Weights of a small GPT-style language model, trained from scratch on English Wikipedia: a variant of Adam for these matrices.
Each number is 200 + 30 x the weight over its row's rms, rounded and kept within 0 to 999. Layers, rows and columns count from 0. The size before them is the row's rms in percent of the matrix's.

# down: layer 9 MLP down (transposed), 512x192, rms 0.103, rows 136-157, columns 144-191
# gate: layer 9 MLP gate, 512x192, rms 0.107, rows 137-157, columns 144-191
# up: layer 9 MLP up, 512x192, rms 0.111, rows 137-157, columns 144-191
down136,098,184,156,205,176,258,132,197,161,141,233,264,204,231,157,156,154,220,160,266,207,188,223,178,157,240,189,200,233,216,179,229,206,166,250,194,149,185,278,180,186,229,206,161,225,179,250,191,188
gate137,099,217,187,125,216,244,213,151,246,210,189,186,200,219,192,158,202,206,188,162,214,209,207,234,197,178,215,168,221,276,197,145,215,150,165,190,206,241,232,163,216,222,180,185,199,160,223,195,173
up137,103,209,194,148,234,189,200,159,220,207,202,237,205,240,241,188,218,227,209,199,175,206,247,239,204,208,204,163,207,215,200,235,187,197,234,160,205,235,174,133,222,166,150,206,244,226,193,203,215
down137,102,226,174,260,200,250,195,229,192,133,218,205,247,177,235,177,225,227,166,208,209,206,196,200,203,212,257,237,221,208,237,189,220,213,204,209,185,137,187,195,252,188,228,172,216,140,172,176,245
gate138,096,221,178,187,197,211,223,209,229,197,185,205,209,233,199,205,253,238,187,181,162,187,210,145,180,186,252,187,170,232,201,205,237,161,200,167,197,237,239,225,207,237,164,218,217,194,167,174,196
up138,096,153,181,224,190,228,275,174,129,142,231,184,164,259,157,175,210,188,174,169,194,150,205,190,174,209,160,213,166,186,172,249,228,195,246,163,243,181,211,201,199,203,168,239,186,189,195,189,179
down138,098,248,191,230,185,191,188,243,210,221,215,216,222,163,267,290,228,229,221,212,209,226,219,181,192,154,219,147,209,229,204,177,174,217,190,161,169,204,151,217,190,198,182,208,246,199,188,257,234
gate139,104,237,200,189,176,246,214,227,188,193,215,186,176,201,218,163,212,221,189,253,218,177,187,197,238,183,189,157,211,199,229,213,156,227,248,224,158,188,140,135,174,168,179,195,222,181,231,181,224
up139,103,208,189,205,200,220,209,198,223,184,178,136,133,204,211,194,176,210,208,161,218,188,241,161,220,193,222,163,150,191,161,254,207,158,183,211,178,173,242,255,174,201,217,174,182,240,144,211,216
down139,101,239,213,181,192,192,167,181,214,193,201,193,128,259,171,203,204,193,222,229,192,164,165,217,214,208,192,267,195,210,220,234,159,205,241,223,260,189,207,160,218,227,152,195,207,219,176,152,189
gate140,099,226,202,207,160,192,147,183,214,226,198,195,181,168,194,171,211,210,181,185,231,131,212,207,200,194,194,183,209,245,209,164,205,186,211,252,112,190,178,217,210,152,164,210,131,138,242,206,263
up140,096,188,213,187,189,197,241,290,281,184,214,157,227,238,216,192,192,165,203,214,209,194,145,170,213,206,204,184,163,185,197,200,192,189,168,249,214,230,242,165,202,175,181,167,241,185,221,197,187
down140,099,182,217,194,228,185,179,203,195,202,223,207,184,178,239,227,221,237,216,213,216,222,236,231,194,216,210,246,201,194,157,222,189,181,195,207,193,250,172,232,140,207,230,227,201,187,179,213,152
gate141,106,199,187,200,193,209,197,233,222,228,176,210,222,205,172,182,156,196,208,189,239,192,196,174,259,166,234,174,178,173,227,213,195,165,166,209,196,156,237,207,176,153,152,164,242,178,164,174,166
up141,100,175,220,200,187,185,210,210,174,204,203,118,193,231,165,197,234,218,199,189,184,197,178,214,185,214,167,210,154,225,225,178,150,264,229,173,232,236,165,176,242,230,228,230,171,179,235,267,227
down141,102,185,203,166,171,223,201,169,192,111,231,143,174,198,192,203,251,267,203,213,191,197,178,204,185,213,187,227,161,211,182,171,198,218,177,185,137,245,175,213,186,186,216,201,165,190,116,283,233
gate142,098,197,170,197,230,196,254,182,220,148,218,214,148,228,266,170,207,160,223,173,199,203,169,202,158,194,175,185,250,181,188,232,189,237,216,203,149,183,227,180,221,173,209,184,233,141,193,189,274
up142,095,226,178,211,214,226,188,188,227,243,171,146,168,141,188,181,196,188,161,231,204,181,186,181,189,228,213,197,187,210,194,185,163,137,171,159,188,165,219,215,200,212,185,199,167,219,189,195,215
down142,094,273,145,240,241,234,259,205,198,220,187,168,215,272,186,156,261,218,169,188,205,175,189,205,224,156,226,245,204,219,228,166,217,129,197,209,200,188,160,206,195,192,175,151,196,146,227,210,202
gate143,097,188,248,156,203,226,205,222,178,214,174,144,147,193,203,150,220,202,185,183,184,139,248,205,215,190,211,226,188,158,151,137,136,170,175,213,194,245,179,158,149,224,177,198,228,181,170,201,236
up143,096,149,214,166,194,158,190,195,240,194,175,193,192,242,217,204,279,173,194,183,244,210,198,202,243,200,219,206,207,228,208,215,179,155,208,181,207,250,188,179,203,166,183,214,200,223,162,206,198
down143,097,193,194,203,229,261,209,200,165,206,239,229,264,207,239,156,284,190,153,183,222,170,205,178,172,133,211,196,201,223,179,233,134,222,222,279,233,203,206,177,230,195,206,173,184,167,183,162,192
gate144,090,210,178,206,222,268,159,152,170,196,211,202,249,151,195,203,166,216,124,218,235,171,147,231,215,230,169,235,235,200,197,202,196,198,221,218,215,118,228,206,227,171,187,174,240,176,245,239,162
up144,088,230,222,173,202,282,222,136,146,126,231,171,234,219,169,203,213,232,172,210,201,180,167,141,193,203,202,213,205,193,199,233,208,175,159,196,213,174,180,184,264,209,164,197,244,196,172,253,200
down144,090,186,209,183,257,233,165,202,195,197,214,211,268,176,201,224,200,231,180,204,204,234,217,227,223,214,200,211,200,196,190,210,170,190,207,236,162,219,174,190,214,217,207,251,228,189,213,241,222
gate145,102,180,217,165,182,203,182,203,194,175,193,165,169,242,159,177,240,248,205,170,193,149,200,186,250,169,151,142,174,193,241,196,137,178,256,247,208,204,203,160,234,203,171,192,199,151,174,224,207
up145,102,178,216,203,157,242,241,194,228,252,243,218,245,127,197,183,205,203,208,188,200,234,205,207,254,172,216,254,192,206,139,251,186,212,221,277,223,133,195,172,184,142,191,188,209,245,206,196,183
down145,098,190,228,197,179,177,185,190,203,201,189,208,255,235,180,219,192,210,208,139,175,244,201,223,250,188,136,182,237,167,213,176,204,170,181,175,207,242,192,199,215,254,180,149,191,244,165,224,243
gate146,101,157,180,235,167,210,175,227,239,204,224,204,208,180,228,181,168,180,237,163,182,182,197,240,225,169,198,182,234,143,199,236,146,164,245,194,226,196,248,252,172,194,141,155,171,121,209,232,237
up146,102,150,127,241,168,197,210,171,179,196,196,153,175,194,203,217,193,201,161,154,187,185,167,191,214,237,162,229,173,158,203,230,225,172,255,223,186,176,214,264,188,179,188,220,206,194,214,219,215
down146,102,223,255,161,222,153,175,181,182,200,165,251,217,183,198,257,160,194,189,236,245,150,215,212,181,210,190,237,238,195,209,217,169,233,189,206,254,201,225,248,217,180,143,239,188,211,193,161,184
gate147,106,216,238,187,191,246,203,170,244,203,254,249,250,225,204,159,228,173,230,195,240,179,175,177,237,176,233,227,224,155,238,152,174,170,196,182,146,227,209,191,197,183,196,200,241,201,200,216,226
up147,124,189,151,186,214,219,199,185,178,150,220,219,148,213,165,167,172,227,177,230,209,201,217,198,219,243,261,153,225,243,115,210,183,267,229,211,225,203,172,156,207,233,184,208,129,186,202,138,201
down147,108,179,234,159,223,199,233,161,153,182,210,230,164,191,122,189,174,133,166,234,178,204,134,225,221,222,234,185,188,278,177,199,175,166,225,154,211,255,207,164,217,181,181,170,164,193,212,203,176
gate148,097,268,188,179,186,222,184,166,221,200,150,203,212,181,219,171,260,172,154,146,242,160,153,184,212,243,216,163,175,204,192,218,215,165,199,140,228,228,247,223,193,174,178,178,198,157,220,142,195
up148,099,138,187,253,230,182,155,158,212,215,236,230,154,160,196,204,217,174,221,199,170,193,172,275,201,204,207,173,171,205,159,250,218,196,209,188,153,237,219,237,131,205,259,197,169,183,190,193,248
down148,096,198,159,185,218,248,224,249,233,172,237,224,199,179,186,222,187,178,174,221,217,185,153,225,184,226,181,184,188,212,145,187,214,174,149,126,235,182,204,225,230,195,184,223,229,230,179,165,193
gate149,097,236,211,159,142,251,186,154,193,146,224,229,193,184,220,140,226,111,199,188,237,201,175,214,176,177,246,203,177,153,186,178,188,151,192,202,184,192,134,181,206,209,207,167,195,235,216,210,254
up149,103,192,184,198,183,177,168,160,239,200,218,196,144,151,193,209,218,160,230,209,213,176,208,255,145,176,210,224,162,138,184,215,119,167,177,190,195,201,134,226,209,220,261,199,171,214,244,185,184
down149,101,190,197,179,218,153,209,155,213,188,128,206,203,170,223,216,174,193,191,228,148,165,231,223,201,195,180,270,200,194,228,262,169,220,220,246,172,242,229,201,195,181,237,193,214,155,205,169,166
gate150,101,190,176,246,206,294,201,191,223,193,209,219,198,226,228,177,217,214,183,175,184,180,238,179,194,151,246,211,232,245,166,178,174,153,173,226,142,239,197,198,221,222,238,165,220,172,220,192,253
up150,099,195,209,236,222,209,191,205,226,235,233,191,180,199,262,217,179,157,249,148,171,234,228,199,219,175,171,225,189,153,168,175,173,164,240,211,201,189,232,258,200,234,179,227,223,198,136,171,184
down150,098,213,190,168,226,190,198,156,192,204,220,177,242,167,203,150,209,230,202,193,208,166,154,207,156,175,195,245,193,189,204,184,147,229,224,193,169,243,216,161,184,227,193,165,167,151,154,228,203
gate151,100,185,174,161,235,248,158,240,225,213,198,219,207,206,169,160,235,203,191,204,226,169,238,199,177,129,218,203,167,201,216,244,205,217,203,232,194,169,189,165,225,187,156,222,186,240,246,223,170
up151,106,197,218,207,191,204,201,152,211,259,208,165,170,163,192,164,169,175,193,207,249,164,201,200,183,300,163,198,243,252,162,193,207,158,227,254,163,189,177,186,230,149,199,173,187,145,199,204,181
down151,107,250,201,227,202,163,226,169,226,185,191,232,209,168,207,224,212,157,160,204,170,259,204,207,185,167,180,192,228,194,178,210,217,188,212,199,179,204,240,176,187,103,252,241,181,217,203,249,216
gate152,100,174,195,201,202,217,205,164,222,198,163,228,192,229,161,183,192,131,222,205,156,165,219,192,243,206,206,190,148,185,193,177,262,169,169,192,170,198,187,249,189,175,183,241,152,202,181,228,177
up152,099,228,176,229,212,210,163,221,195,181,232,137,153,208,211,206,179,234,186,185,168,175,232,180,182,191,186,228,222,221,183,213,259,196,221,232,176,209,231,191,193,252,220,184,204,174,222,154,156
down152,101,222,151,187,155,227,197,201,233,163,219,199,209,161,213,145,197,211,230,187,219,234,141,203,213,193,159,175,183,204,229,176,248,147,211,178,180,219,234,182,201,179,177,124,182,223,214,224,184
gate153,095,198,220,242,203,187,191,210,203,207,165,172,187,248,160,204,166,175,199,189,202,224,164,227,188,191,213,169,173,188,175,142,157,232,169,173,173,227,111,201,221,235,154,203,205,209,201,250,255
up153,094,201,173,204,231,179,130,216,257,187,201,200,207,167,275,189,202,188,134,264,261,215,226,184,245,157,174,230,136,223,192,209,245,202,195,212,158,201,211,184,208,233,184,198,247,152,166,156,202
down153,097,197,133,155,224,166,184,236,185,163,236,208,191,190,199,202,173,202,212,187,182,160,207,226,155,234,169,179,170,249,167,145,180,180,186,216,165,172,169,203,236,233,229,156,263,175,227,215,198
gate154,111,174,182,227,217,187,219,160,223,243,203,246,263,253,204,150,183,214,184,153,165,232,197,168,196,143,225,151,177,206,219,213,197,181,208,188,192,159,167,218,204,177,211,196,165,167,168,176,175
up154,106,172,251,156,228,210,237,217,198,228,208,184,207,170,208,213,186,197,216,212,158,161,181,273,226,201,192,187,212,160,147,147,164,194,179,186,149,199,216,207,148,160,228,218,201,204,192,240,227
down154,107,217,213,213,215,177,172,212,235,200,191,189,191,210,212,201,196,169,156,165,225,155,215,222,240,217,214,203,186,173,208,201,208,243,145,239,269,188,221,211,262,194,182,151,177,218,213,201,233
gate155,098,206,208,219,207,186,208,200,204,144,197,242,232,226,228,163,211,158,224,197,230,151,232,183,186,182,203,192,161,226,220,151,201,145,207,166,197,200,223,180,219,227,214,251,167,183,179,160,228
up155,099,109,171,206,217,176,204,240,185,188,231,189,197,212,200,239,216,210,265,239,258,244,152,219,233,206,240,204,228,225,180,173,232,149,214,177,207,301,219,202,209,185,145,190,201,192,199,228,204
down155,099,260,250,208,205,225,186,174,202,270,145,205,137,171,162,173,211,202,163,222,205,185,195,235,203,208,163,206,222,214,188,176,184,215,166,177,208,181,217,182,192,226,173,130,187,231,204,184,158
gate156,100,142,205,223,209,167,230,192,189,209,187,221,165,226,181,190,210,178,221,203,249,145,192,231,171,186,202,132,208,210,233,167,159,207,220,147,218,197,136,209,176,157,161,210,160,192,194,271,266
up156,094,168,219,237,197,257,265,201,201,180,220,172,179,224,202,140,231,199,152,209,212,146,155,130,212,205,156,201,159,202,231,219,189,216,194,234,254,266,215,213,220,222,236,213,249,221,165,182,249
down156,096,237,210,198,147,212,183,190,189,185,195,158,174,255,183,150,198,249,198,159,218,208,155,176,205,188,202,186,180,166,183,210,239,197,200,213,187,208,183,191,221,197,224,287,248,132,193,191,214
gate157,099,199,161,198,169,220,228,95,220,161,169,205,127,170,218,162,248,195,195,226,156,205,161,183,208,194,210,207,139,253,188,181,209,187,196,218,165,232,216,123,165,253,199,161,208,205,172,202,208
up157,095,142,160,238,178,193,245,161,210,232,169,242,208,147,208,214,215,225,206,207,184,219,206,208,230,233,210,182,255,226,151,167,183,144,220,152,263,191,217,198,199,227,128,208,215,177,227,201,129
down157,101,190,210,246,205,169,196,184,207,165,159,186,187,172,213,255,203,191,198,227,224,205,250,149,220,170,174,210,207,184,217,203,160,223,220,207,197,198,184,199,224,200,162,289,215,207,182,208,222